{"vocab_size": 2892, "norm": "rmsnorm", "norm_place": "pre", "init_std_qkv": 0.0743, "beta1": 0.95, "beta2": 0.99, "seq_len": 256, "dataset": "wikipedia_en"}
Each number is 500 + 40 x the weight over its row's rms, rounded and kept within 0 to 999. Layers, rows and columns count from 0. Numbers have three digits each. The size before them is the row's rms in percent of the matrix's.

# layer 2 MLP down, 128x1024, rms 0.212, rows 0-127, columns 896-959
106:533518426512513471477482550400470429568482548471429395548518536542468512495437434534486427529501445495556456470490468596412461532527444505542489522490436529508482486523552451575474475505507538
096:493524489498481490516512444530505514495504558492502533494458472499471509551523519461526522491505464460508530505478578479556445533544459553568503538556454455523538509548501484469493512470464515
100:512524506540527470433493485424503475555564479547467559438536537445512567424537511533530508493562531466445424520514553555474463484475509398506510517505551501496454515532491489519534526531472545
096:484551468511583446533482545517507469619502513530480498538523509466472528514472506454461493481475477439514492539459431472451540581461447521508434446483548433527461515495498504484563467468485485
101:529530489507543510484460423494496540536483515571459482523532467457520597512517562472538580452545567540515489548502428525561545519569463508476508520573612529498492497427549580470535505545556487
098:497459496538452503544490462407478465523460479541525438598489464469533600542366542521469434503413515531474518550422418519503503486536511476499503524519530482587463563504582526541497516439484507
102:527486530513447475483466474463516484466434536536442498507507524456505505511523553520516442478547498536462443552492462519504525486552497508404525516456460477424466535552487544477475595478503487
099:427500495609488508482447515529498506442477486514524429521513526524506520455482472529508554514499482514507476472512400473498493561472545506450447547520529520503487477488475449581421483459544419
101:535422520466480528472556436523534489557510471426456475512492537425538474522524465568480535490520583505516546500448506510501469542500476512505489488446514529465492497419545472559479510549435569
100:493480487476541494441591591432477519497461461556527424471582469447522470438559506522465511495527500481556523427526536475474460497534455542463442506512539548628552474496558479455478541572501483
100:520446531506463472465471468537443484541472478497518474600491425446508412491524533476550509534481543488499561500522550441522467508454449489510412513505448543520618496438505538499481487540508462
103:498468524561479558525568548550492475574593492473494553489536500489525529500504567479511545528497524519502527495588507509436513487460519515509461470468554450446576561506505495520470439491591490
097:536468554547475572485507478533570530475491455479484480555461531559544475560544602585528523517442503512582519516413544429509408576515490474551551445481547518547597454469506466447444385455573540
100:517518529514497509430512536507517468534577459524446484514463434460469439518514456497559484548477523466481485462534532570517483490481499503503473526494458433511550461447476500447498496499571502
096:508444466426499462521482504481432515481428443511553463500412545573516458462518509496501527488464461493441465509448443519566536499550606484447477490483475462541525503548505482530502527507537563
096:513403495503449449480530573465513519473508495424459534488521512527481462483496557390526519494514553529562595534496453478515447427467504489471520457489442462507493460477514534499496540514384452
097:656570483503489528512543494464542506488448514463585573544505539460431480492522463525553553571489546462605584501394483457528477437526458495454526529482478491535515445476545462467483458450581490
098:492423423483486518493503471440512488390584541412581557574525472500527510464459441464501501539495539506530442499510463520500495495593479499489540478515483499440492458560528486490498464472563473
098:463516487429490559514545488513535447546550574499557459491423517494461521489434545522508469511538502471510458456524415473430503449471498536477452510513522512539511481479505529544489497569489479
097:527574551509490594506539547514545562445474507519474424508500486467519444520492494481492534453540510539529531479512509604554524560547590574535553487524480562598526563428483432487506507522407520
099:463524527445536517494489559512568480516467474507516516458437514496479512475473420525457414449517489521549537556529484479535467542513487508419550475496453566418489545549489473468544530520518500
099:489433531543438472511546523552499504606477513488493585528539497457420520544464513551501551506403504516487519469479536495500497521490489587471534545506527447490539496467527507461509508475505479
101:543427468541484484507460475496505484511465467470493511498506415492560574518517492483431513540523476559506560526457492485544526558581476489473516434513593454468478456484500539505479504495496497
092:524494504491480499527549508446556481535383508542581562505511498517532469457483497509494453477523495510524552459473444565583490542500550532536466471555491537494510509497492503467507494481476549
102:529489507457542480500442451529504482510497475546513542455594513551471539453436558505493462526548493428475546505545505404518553522524560531614423414501452493507465534498506554501527518504574521
098:500585478546552486521512491511476497448487497468523490485517460464461480511525538509495483484537452439505496513506522506466447507457528517537502467455494469499446567586439461523439485487483437
097:547469481488467508534525502491468479558447564531475422464453495464485485510462494483479479508511520485496546473483512533535516473507416474482519460485582499533521513416462531534447404503571540
100:487449448496545486541564517476512514551432525547542473437523503524468510466463503507521512509532560494570500533482494511534504509604554536398452453470532530561509477544467511526521524448551555
102:606475540494507488487514519420492450479467518478498430512478478517577518445467481464539485516463487495552532512491478445509496434438484511524442509473564441478558577504439510481543437422526476
102:464512457573502537511503456504453428525469441513541470567539524582491528502494442495496533545465453355417475533536456592474550489456551489448491541516491513447459510457481460472503533523449566
098:473405441435464600480535500512523503500452526487535510411545535461479496534504502471519469556493553475515535488406532576468487526532558378567534441472478457469502448532551495517475559449428505
103:469520562520523521521493577533536475494508472484505529539478520449541521525508484527579501408476503495457421497550469502506508526516450508531517480543519457516511522472527474527524541550461540
097:520447496513510527401523496500498450522468466501621452469537580435539527484548530492545503502540496547459444572490532470492413453446573465419561512588540438492542464490450526491520492455480429
099:543477469517452454482505452470461505417504512486486496539454495530505478467528501476483477507537540472456556483565540453475570573462510483554517519527510499502470471485498441507561516383443459
108:448487542490451524574443464636507499524450438444520501483502496460544497495526506537535468530542512501505517472468526512464500479518477513538517443398529513509524549428458441462399429534523549
098:482480481482481529515453445473531512525556486539434462473528504554516511526475414488489566517476467574417475482510498442517481525465487579452519563521487475500483561488477499516455473507485530
097:496531521449437531516521404445526512448423482543482428565486469516487495509462501496482465506477482529485534518553525530509446549508476489528531483453454535482399566452488520543480535453464462
113:500510421578456545540471418340543507556537434488476477598538547460491505582549490540544500522443568480547464523493537492459473437543487571500395468580542579544493492488569568524511443535620535
102:486547515593507452528477486478474504497444434504532504433567503521475542515446570540432470543481496501482562506505500528490487519541576537472457422494431487388476499475473506433571477478535463
103:566572564531462512548497502493445507452450536502453480451558552500502467498530479404486541465496463532486514495447492579543504448502494492427482545487490466466524551511491482520514530515500436
095:442478505558501508461440518523520494552477552480458545531523518486524503459555479499487440460436488529516454549550482516481466486455513486518485470458552471468506506493546504535524520528577472
099:468514449500481550502472514547486527415496589480507453520470481490536529528515550484498527486413495513475455513482507533452506523543544484536540445497527500485459469507531530522526489578563477
095:534463500488543478418519582491563480518535466571481436509488480512540497503492425504534525495484527481561522481524531550511515463491468511472520488542526456423545515499467524455559501453534520
095:500443573531449494518493556517531466517527434442503559421570543473541521442478478481483548457497511521393561515472534502472495499577527506539506437457430438465471560531512500493459508424449487
096:501399489533537536528526510522518514493520520492478546495476512447448421526527537528455486481439570560474489545453572552564474629432475503470492526479527505457479454465504462415564466499552555
102:498497487541536497484534532504537546515553436488535625528540604543461474481543462592494490508460518516576469527530492500500512493498473526561522504489517511471555447511479416551487529461568459
097:481481520469533523504488532495448492504453481524517518514505523442491456493455495499473443558495570518379471505586542549535545524467409513565442453510561488547505537519520501517390514495523517
097:554528513551509517502589518517476439441433477498503531515522568475558488529477548535461510515498547466451459516504470532531437517425484484508543508493568504462452442504550450526557572462563470
097:485503518521534523507495565604539508450538526480492557540526545473482452511509457548463536465497519459486507519481510504496522555442528505480455597537561557491559489486474553496463546509529454
097:501517494460530462468447521470553475620492567476501485521536498478494516535506529519467474535447510520479498532494522465547486486433520485512525512501521434537523441482479542428552413443499486
100:522541454518452522519454526456628495562496561564413446481507448451451486427478553554530452542525536491509527523416530501570502438497497491481502512487440513570498496562501543517511441505481501
095:488552417584562511519521592425486477472451531484478483529435463472500508493477538501500578540527509484557565531480446487546519488464528474511494468434472476515420556547529517531499505517484515
097:480524510502496473492485479521509533448560514527529500501499503519521509524430509451561488463530453430460459479501471499493511493477556461463520477493506553512531477627521489490498473485464512
102:564509490486491508540505491461506445503490489491486479503519477535526515554527548527478445541559503496475511490465484518498490481441511496494436563470495516426470445571510504469544528539438490
097:556543513508458494523436471496512489523526502501488436491535461505512469506554550502492546550461479468496602429476466493481541461490526475505508565536502525541459533524518446466457461562616542
107:474554472558478506446488504530479487424464487518565483421546524536496500518479500439606432540550499552523457440503566560499620535551514490464474490417436596436501511553564561499495439501492530
103:533460474501511457505454536462516485528604569492468426523486468562512508513534470538506474536485534529500580515452498471517502550500541439477552479504552544546512479562537525465532421515481487
097:536523504432520438482428563481553520541471460450555459551395458529505472469471491511476520576490453497470491466480502458535538467470524543498479430503598474486487458494519522474474500513568557
096:577529510517478470498549496414516539496540458523517490459519532435412512475553551516494528552519509519427489489527580403479482542485487512480393516463527532470546489458458483488523505453496498
101:412487542479587515423523471564480492519562485565487495494430445453486512503503549441457491499502532453485414525513560491538476525500493491463540441449460468493488444556506481536550477552495491
103:425421506456533525491454562423550538567439482465520498515511549432468513506499504592445548486538472459495513489494503492565522500534508493506510474461508475471538560437514462505423466575484486
099:417426537487558584551496519544538485464451553477443556465522555408552473501546497483499528481545554473521555504518533525513516538458514544479486480519547452420553509535518409483474465490479521
106:502530456539521547537463426460548541498494522532562472545471518503562491547472494441556553397515478482446496501527526587508524475519552500531462527513455551477516517483527451547465505385499511
095:533512496455520470434504526505558471478413509501432432503504446523540517498518453507396494546467498549475466479530401502475578551515422448516498496532562462540455534538534572480504511467466541
102:535531475557512419509526500486524500454482498531445531522448545458456532524454421518555518516489481483460573441540587544525494490483544483515515564430525489493480516483524509530509516442477527
102:447476521501497513452444488519479531451480400527524553504482565507532461454463515478499523461545459481504536456514559508488498521451479481491594451461423450375456531457535538431496525525548512
102:464479508464566443533508509518533456489513487484467486486472555462488547494610471540530517444555508500518496552468483559556503528492497504486537483502480491564466500491476430511489491526412561
098:552617449498518461541543442445544498484411533538508463446551480558545558536505565520488502553567495486533490502475526516506482521455509520458453496489521550530482515503499543536527539538456512
102:493471503435529558506508511537480463513533487517494396524477463483493488525452443517496515498497502451518516513490430517519494428463514511471489573447483495475487489466475539508510437515537565
098:453476528528483476433511474533473518515472520449534511453528502539489557479449432490535500500498527493499530417583398465453485441518490514530502490535535432511501533543476556479513488520479502
100:437415469490453541561491499479511493530433520473444449533542526502547519511485463523505570535500487469562456488462528485508500507370555509486455549407526459453476594576464535482508543472553501
096:495574490485506466537567507508555465476554482471549535504443479482567527504522479495553503494573502552508512473521514548550504479456524503535541486529478454422461520492518473540450578540533577
100:479549484494546463476488570515527443497526499510419515490496540477539500519538453461460502541493516591537428488450524508514580437526463492507466484506422474509525542515484582515581432562481466
098:514435488553425509513421446512469412485491494477465521524469481507529518431463532536558507471513588537494562494476518541529491481484474573460460500533515485486497508513487456543514506529549523
100:531491394485469499474501439535496503407572530614632530492403479535469483454515508501447451514461473496498488509494498558533449570517465536472508396489498475543433470563458480553467501439504515
099:502514473509555457541557479535538502546461467579504553483514471448470529486509478518548518537487497517551517561556446506524489490544505505478525538527512504522480529541501482512483478502539502
095:528475489480473506485539495524458457491405449496543464525506486542454456511557585497524490542476487479567460499545524528514499564491501512525526465508539494531535509459475554478567522532514545
104:506537487552514522492459502501484522489447520545510461418503425492451536518548525552530405523458528488430498473513484490515555474481529500518417513536569518489517442424529493531463480455479534
096:526450493495523489498535523515586486578416504563461567474507483508536502507487391510518587478535517480500497488510580515510432477478479520486479444494470460469561439506504506503495461512499460
102:498496556502469562512444478480580501476370500463529508451484481488505505450514521552472481495405472460527499476472483557455475561427517454511518506548502467546465518500535535508498573531520475
098:467487435562577445493507542543502522501455486532507513493539472446505511484522442451501493604472462470476479503509538474496512571449471517479519499447451471522555515478466435513376466491504524
097:483439501496581508470521494525503501433559449471498504571495562460510479429404534534480519565534493537517486482543506513505461460482564556509495532506581511537483523528500516495473521479562523
098:405560462521502545534561461477516540518461454607443482524469479466488491523499404495530538516527488567473492481489420495475504551575513514569509523525489508520467353456543470469417437486515418
102:544501446486461533544527544429447518477454520438430475522512489490526516513510476466478483427478534480503531487557560518524523534463518486533459489464571532452497616512474534532546469511461520
100:491557487480463496511531578450514515555531461476481500509550498504492560469532519511536529458454520506517507486518509521538470467477505548513541491545543442545573543588558510526472479424448567
107:500507468452463483514517516507527506497437510480500441515497521495552427546538486492530523464570545485517491544482490518472542471528532518463536537427469516495468462530560564554508529510507466
104:491495497484483444537558461520440505529516454551527449468471534452425501577522549489473547523502521451522452514474435449508573464500490511431442518494542454480649500515564529492491415524475560
099:520486517520445548530527541477507553526502493557420541436469466513539484512520443522552548462525540522525437531563562497528487467543553490530456495477492549527536448562557470534538539518575489
102:527469510491452449602477496530530516500444512584493496447386457510467473467488526496487550446523622496520510533540540475511518478538535478514514507499458512545374494453470469487400484514545443
097:547492452531551550493479466472461489512506494515525438525509539480533523451505486578515531435507466522510552477609481477517506508474426502551508570469538477541551459534471534527521521514527513
094:494515480516408528503506446524479470533490487481496503546499482532580574524455500532520464543450512561437448476471452525487493428482539472492498475527469497536428488515496517497454532467494465
104:444433487508470474479508462492435528528453529474478511558537455510530554477465502505421484490525536495497566427524486544485543491535509487464448497512518535532518517573531529486462494424477518
098:572489480529439528518436479510533489480492547504439432531516432512530543466533463578482540456474477504541591490435489489511465481520494497499479528485569484493541472429506527496470442439594568
107:466519502472479492601481431480462478529539508513476497513496511524516544524479560537477502481442522537463570541454464474559527504503431512547536364484486467505447556480513490482514517466577577
099:502519512463599483488492478413506484508538503518459540508473561496537512493594517503550507518527519569430528504473466481546457444475512487427533499487452467524485540585542509519475571479500537
100:589510475452499493561507488499546500497462450464517507483468558465593515513431555504518442489478470434439463546480478483551474420459452488374519484480593516471569499486462527489554599521518543
096:531513556514517534472465510564473478577490509554425478520502563540518519497460516481494463450555503516552536488510541530436479574507499584463483477470477529498463445577458531424482541469476480
108:429460516538513504538509494399509488504508572497453440456512509509511503484476443517493545543463496477464498469540421537536531532549535482427481565567550432560497562489510517512448461437485544
096:548479490504539466428491490508516543581554502470454473546511485454492523509465478508441501565445454543538568521506444502436513537514462539475547473521492490495483494489533527516465490471582495
105:500543503472474475490553529502546454426544522518511481407465499554496461565528511431494533495466488504504494490517471567456469477545528510503514536556522583503541452503495485552464426577545566
100:483497528499482549524557526564524500511547505459496456503457522500476501510446524571547488515535508459452569434521495502520557505509440488521414593456495479441482530432565539477467456515548524
100:451461470455507549581476451427496457510548447541424467574445512461495446488518484487500514419483565436454438479453521481472547489467517524445519503524403535495486508500522545528501504533510558
102:454450455564512481473495509521459510538528500501553546494551519462487487480468447472498587545527469444462427454518468480521495483498553476473521503491497523585544500461515553429434471497489404
097:430458537437495532565526532464519471528511499428560537518449551550500516515567643537506561466468410494516446539543567538493553559471526549562490494506510479503518529500493560478528520422473502
106:550528580468476508479515592528478507439461573492530480527475498467554486549496544539476462440520537504451443541517493512498415499472500482545433507449451437491417508465490425431469443469504492
104:473467485518476465571485507482481467550420431456487466456487503471530487478431430491491560576557482507485545542453475544501507547461508497475496518549388514533505466516533538477527551524524496
101:519452496508439491534493552516517529517448518489464490498456417489450486473457534436448472519421513421545450512487472517436482524514574515514459454414517525484539456456544549571513502526489521
105:554559503480517490480477462557485515516511464480512518539518488591468490549478501503439550480545483537536590461497547482505562494513537518538459536449475499523445530474545534511457461510534526
094:424501541504466497474517472458493477487500501506487464428526576534454616508407436533491528470504515523513490514492502542531523586484514479538486522495473520551484535547516528507464478522411585
100:511471519517415557476495480469523538524480526476524561530500459477507517512588516482551580489457507488545524458506531533505577464504470567510476517482547525435522420490496498484525468495567465
107:553507497498512456560443460485535590481446425496528475511471535482541497442511544495474481493482519490469521446526555508493521524484475454539478516476546518483523519551461512473552483470547465
099:514455468468489499524552586556487481545478527513529563480498496437496401480534450444522464504464483479427495500488560485463526467527528464413539513553556454480434555377530530522517536432569527
107:483434414487477552533496524491528473527513495463474482524484516528467535518528448533423511525532548549468486554474550460564561566519531509484515560486570502473467422496483497556453570530363475
097:509474541497424551493466465443497464530554554554482555497541497480526496475507421458550542494545518442519458557450555521511474464488439508458532481473448458499486520494482568519518512405446529
109:505536565460496519473502478522459503456532484499479464505570470487591439550483465461507441598462501512481424447487504545470469506463529518512556494559505481449583531496511493484524530486540460
093:484556430499512508546508514491525536472395513554531504556524460496488531525553563494492515545514500524569463479488400486471557497481458462484514503449485450525526585450516395494562486516451496
098:473517456465465503547554470471511577500536470493440541513513511536537466414513536464499519512473521439520495504540535539484488549530559442500420444444556541541432459482532485512490534508476468
099:509453475469548569479485451481461491538486498577520492560491476473535475467475465490475391516565471449501485508585473573551551543451536530570503432540555563455478477478507513491576514525533542
099:527543546488517426473469461499493501464494460490534459506513502492500471462551510504443503486495473482512474469568472518495529483457517486492520524495527452505539536496456520556531502477512480
097:520487428514500476569507536451503501560570412469442470432468482491490498547537533482517598550478471453498497528460469570522534471511517437471456590497521491574494540512579457551488528479478483
106:606497524495502524540442510517519510472480454546480480515505498443513452549487443478514528475496507434516491488428514475485454491526488489485540507466515539500551480600504506405583521506554497
101:487488490508507501586548611530474419521492515500527463542448570480477497509446532522458485517413486466483525519522454470470502508497545523479476507433406557527520402464509502545500511522416476
098:491510584504464508513522524431520482500518502559466597500524516475479563525486478556456519552505493569410558464596530501544513580458519476541507523545492497542410513533495510528461567506482492
102:432553502462466544533479457522493558481494507374452487542504467596544467494557454468540503479516474568488519544525441521546484513533452518496470561484570451550494500512527574440515561539503467
101:554529469488441517488485475372500479514475494461489484507505456517525464512454555486515529483515466484513490513491477463463443403493519500502517537434476515536503523544478525437510519534537516
099:499461484494463442473495548538499515552478385516519494505460570512501459496490490520452442503510462517336544479471429504545509528498463506486506504497501510527440502488554455442593453538572551
105:541476517417490566456512491537507533526488462460555498478481486473495482519461519509505504503505502462506547465526513534472508482409462502460524580490485461507503528508522483483469526546519485
099:511529529472535465513502472489486503505567583494438502452469500513556496482562514470532469551366508501493463501492497539515428498490507478464506446455502540541454499539490511487524499509507479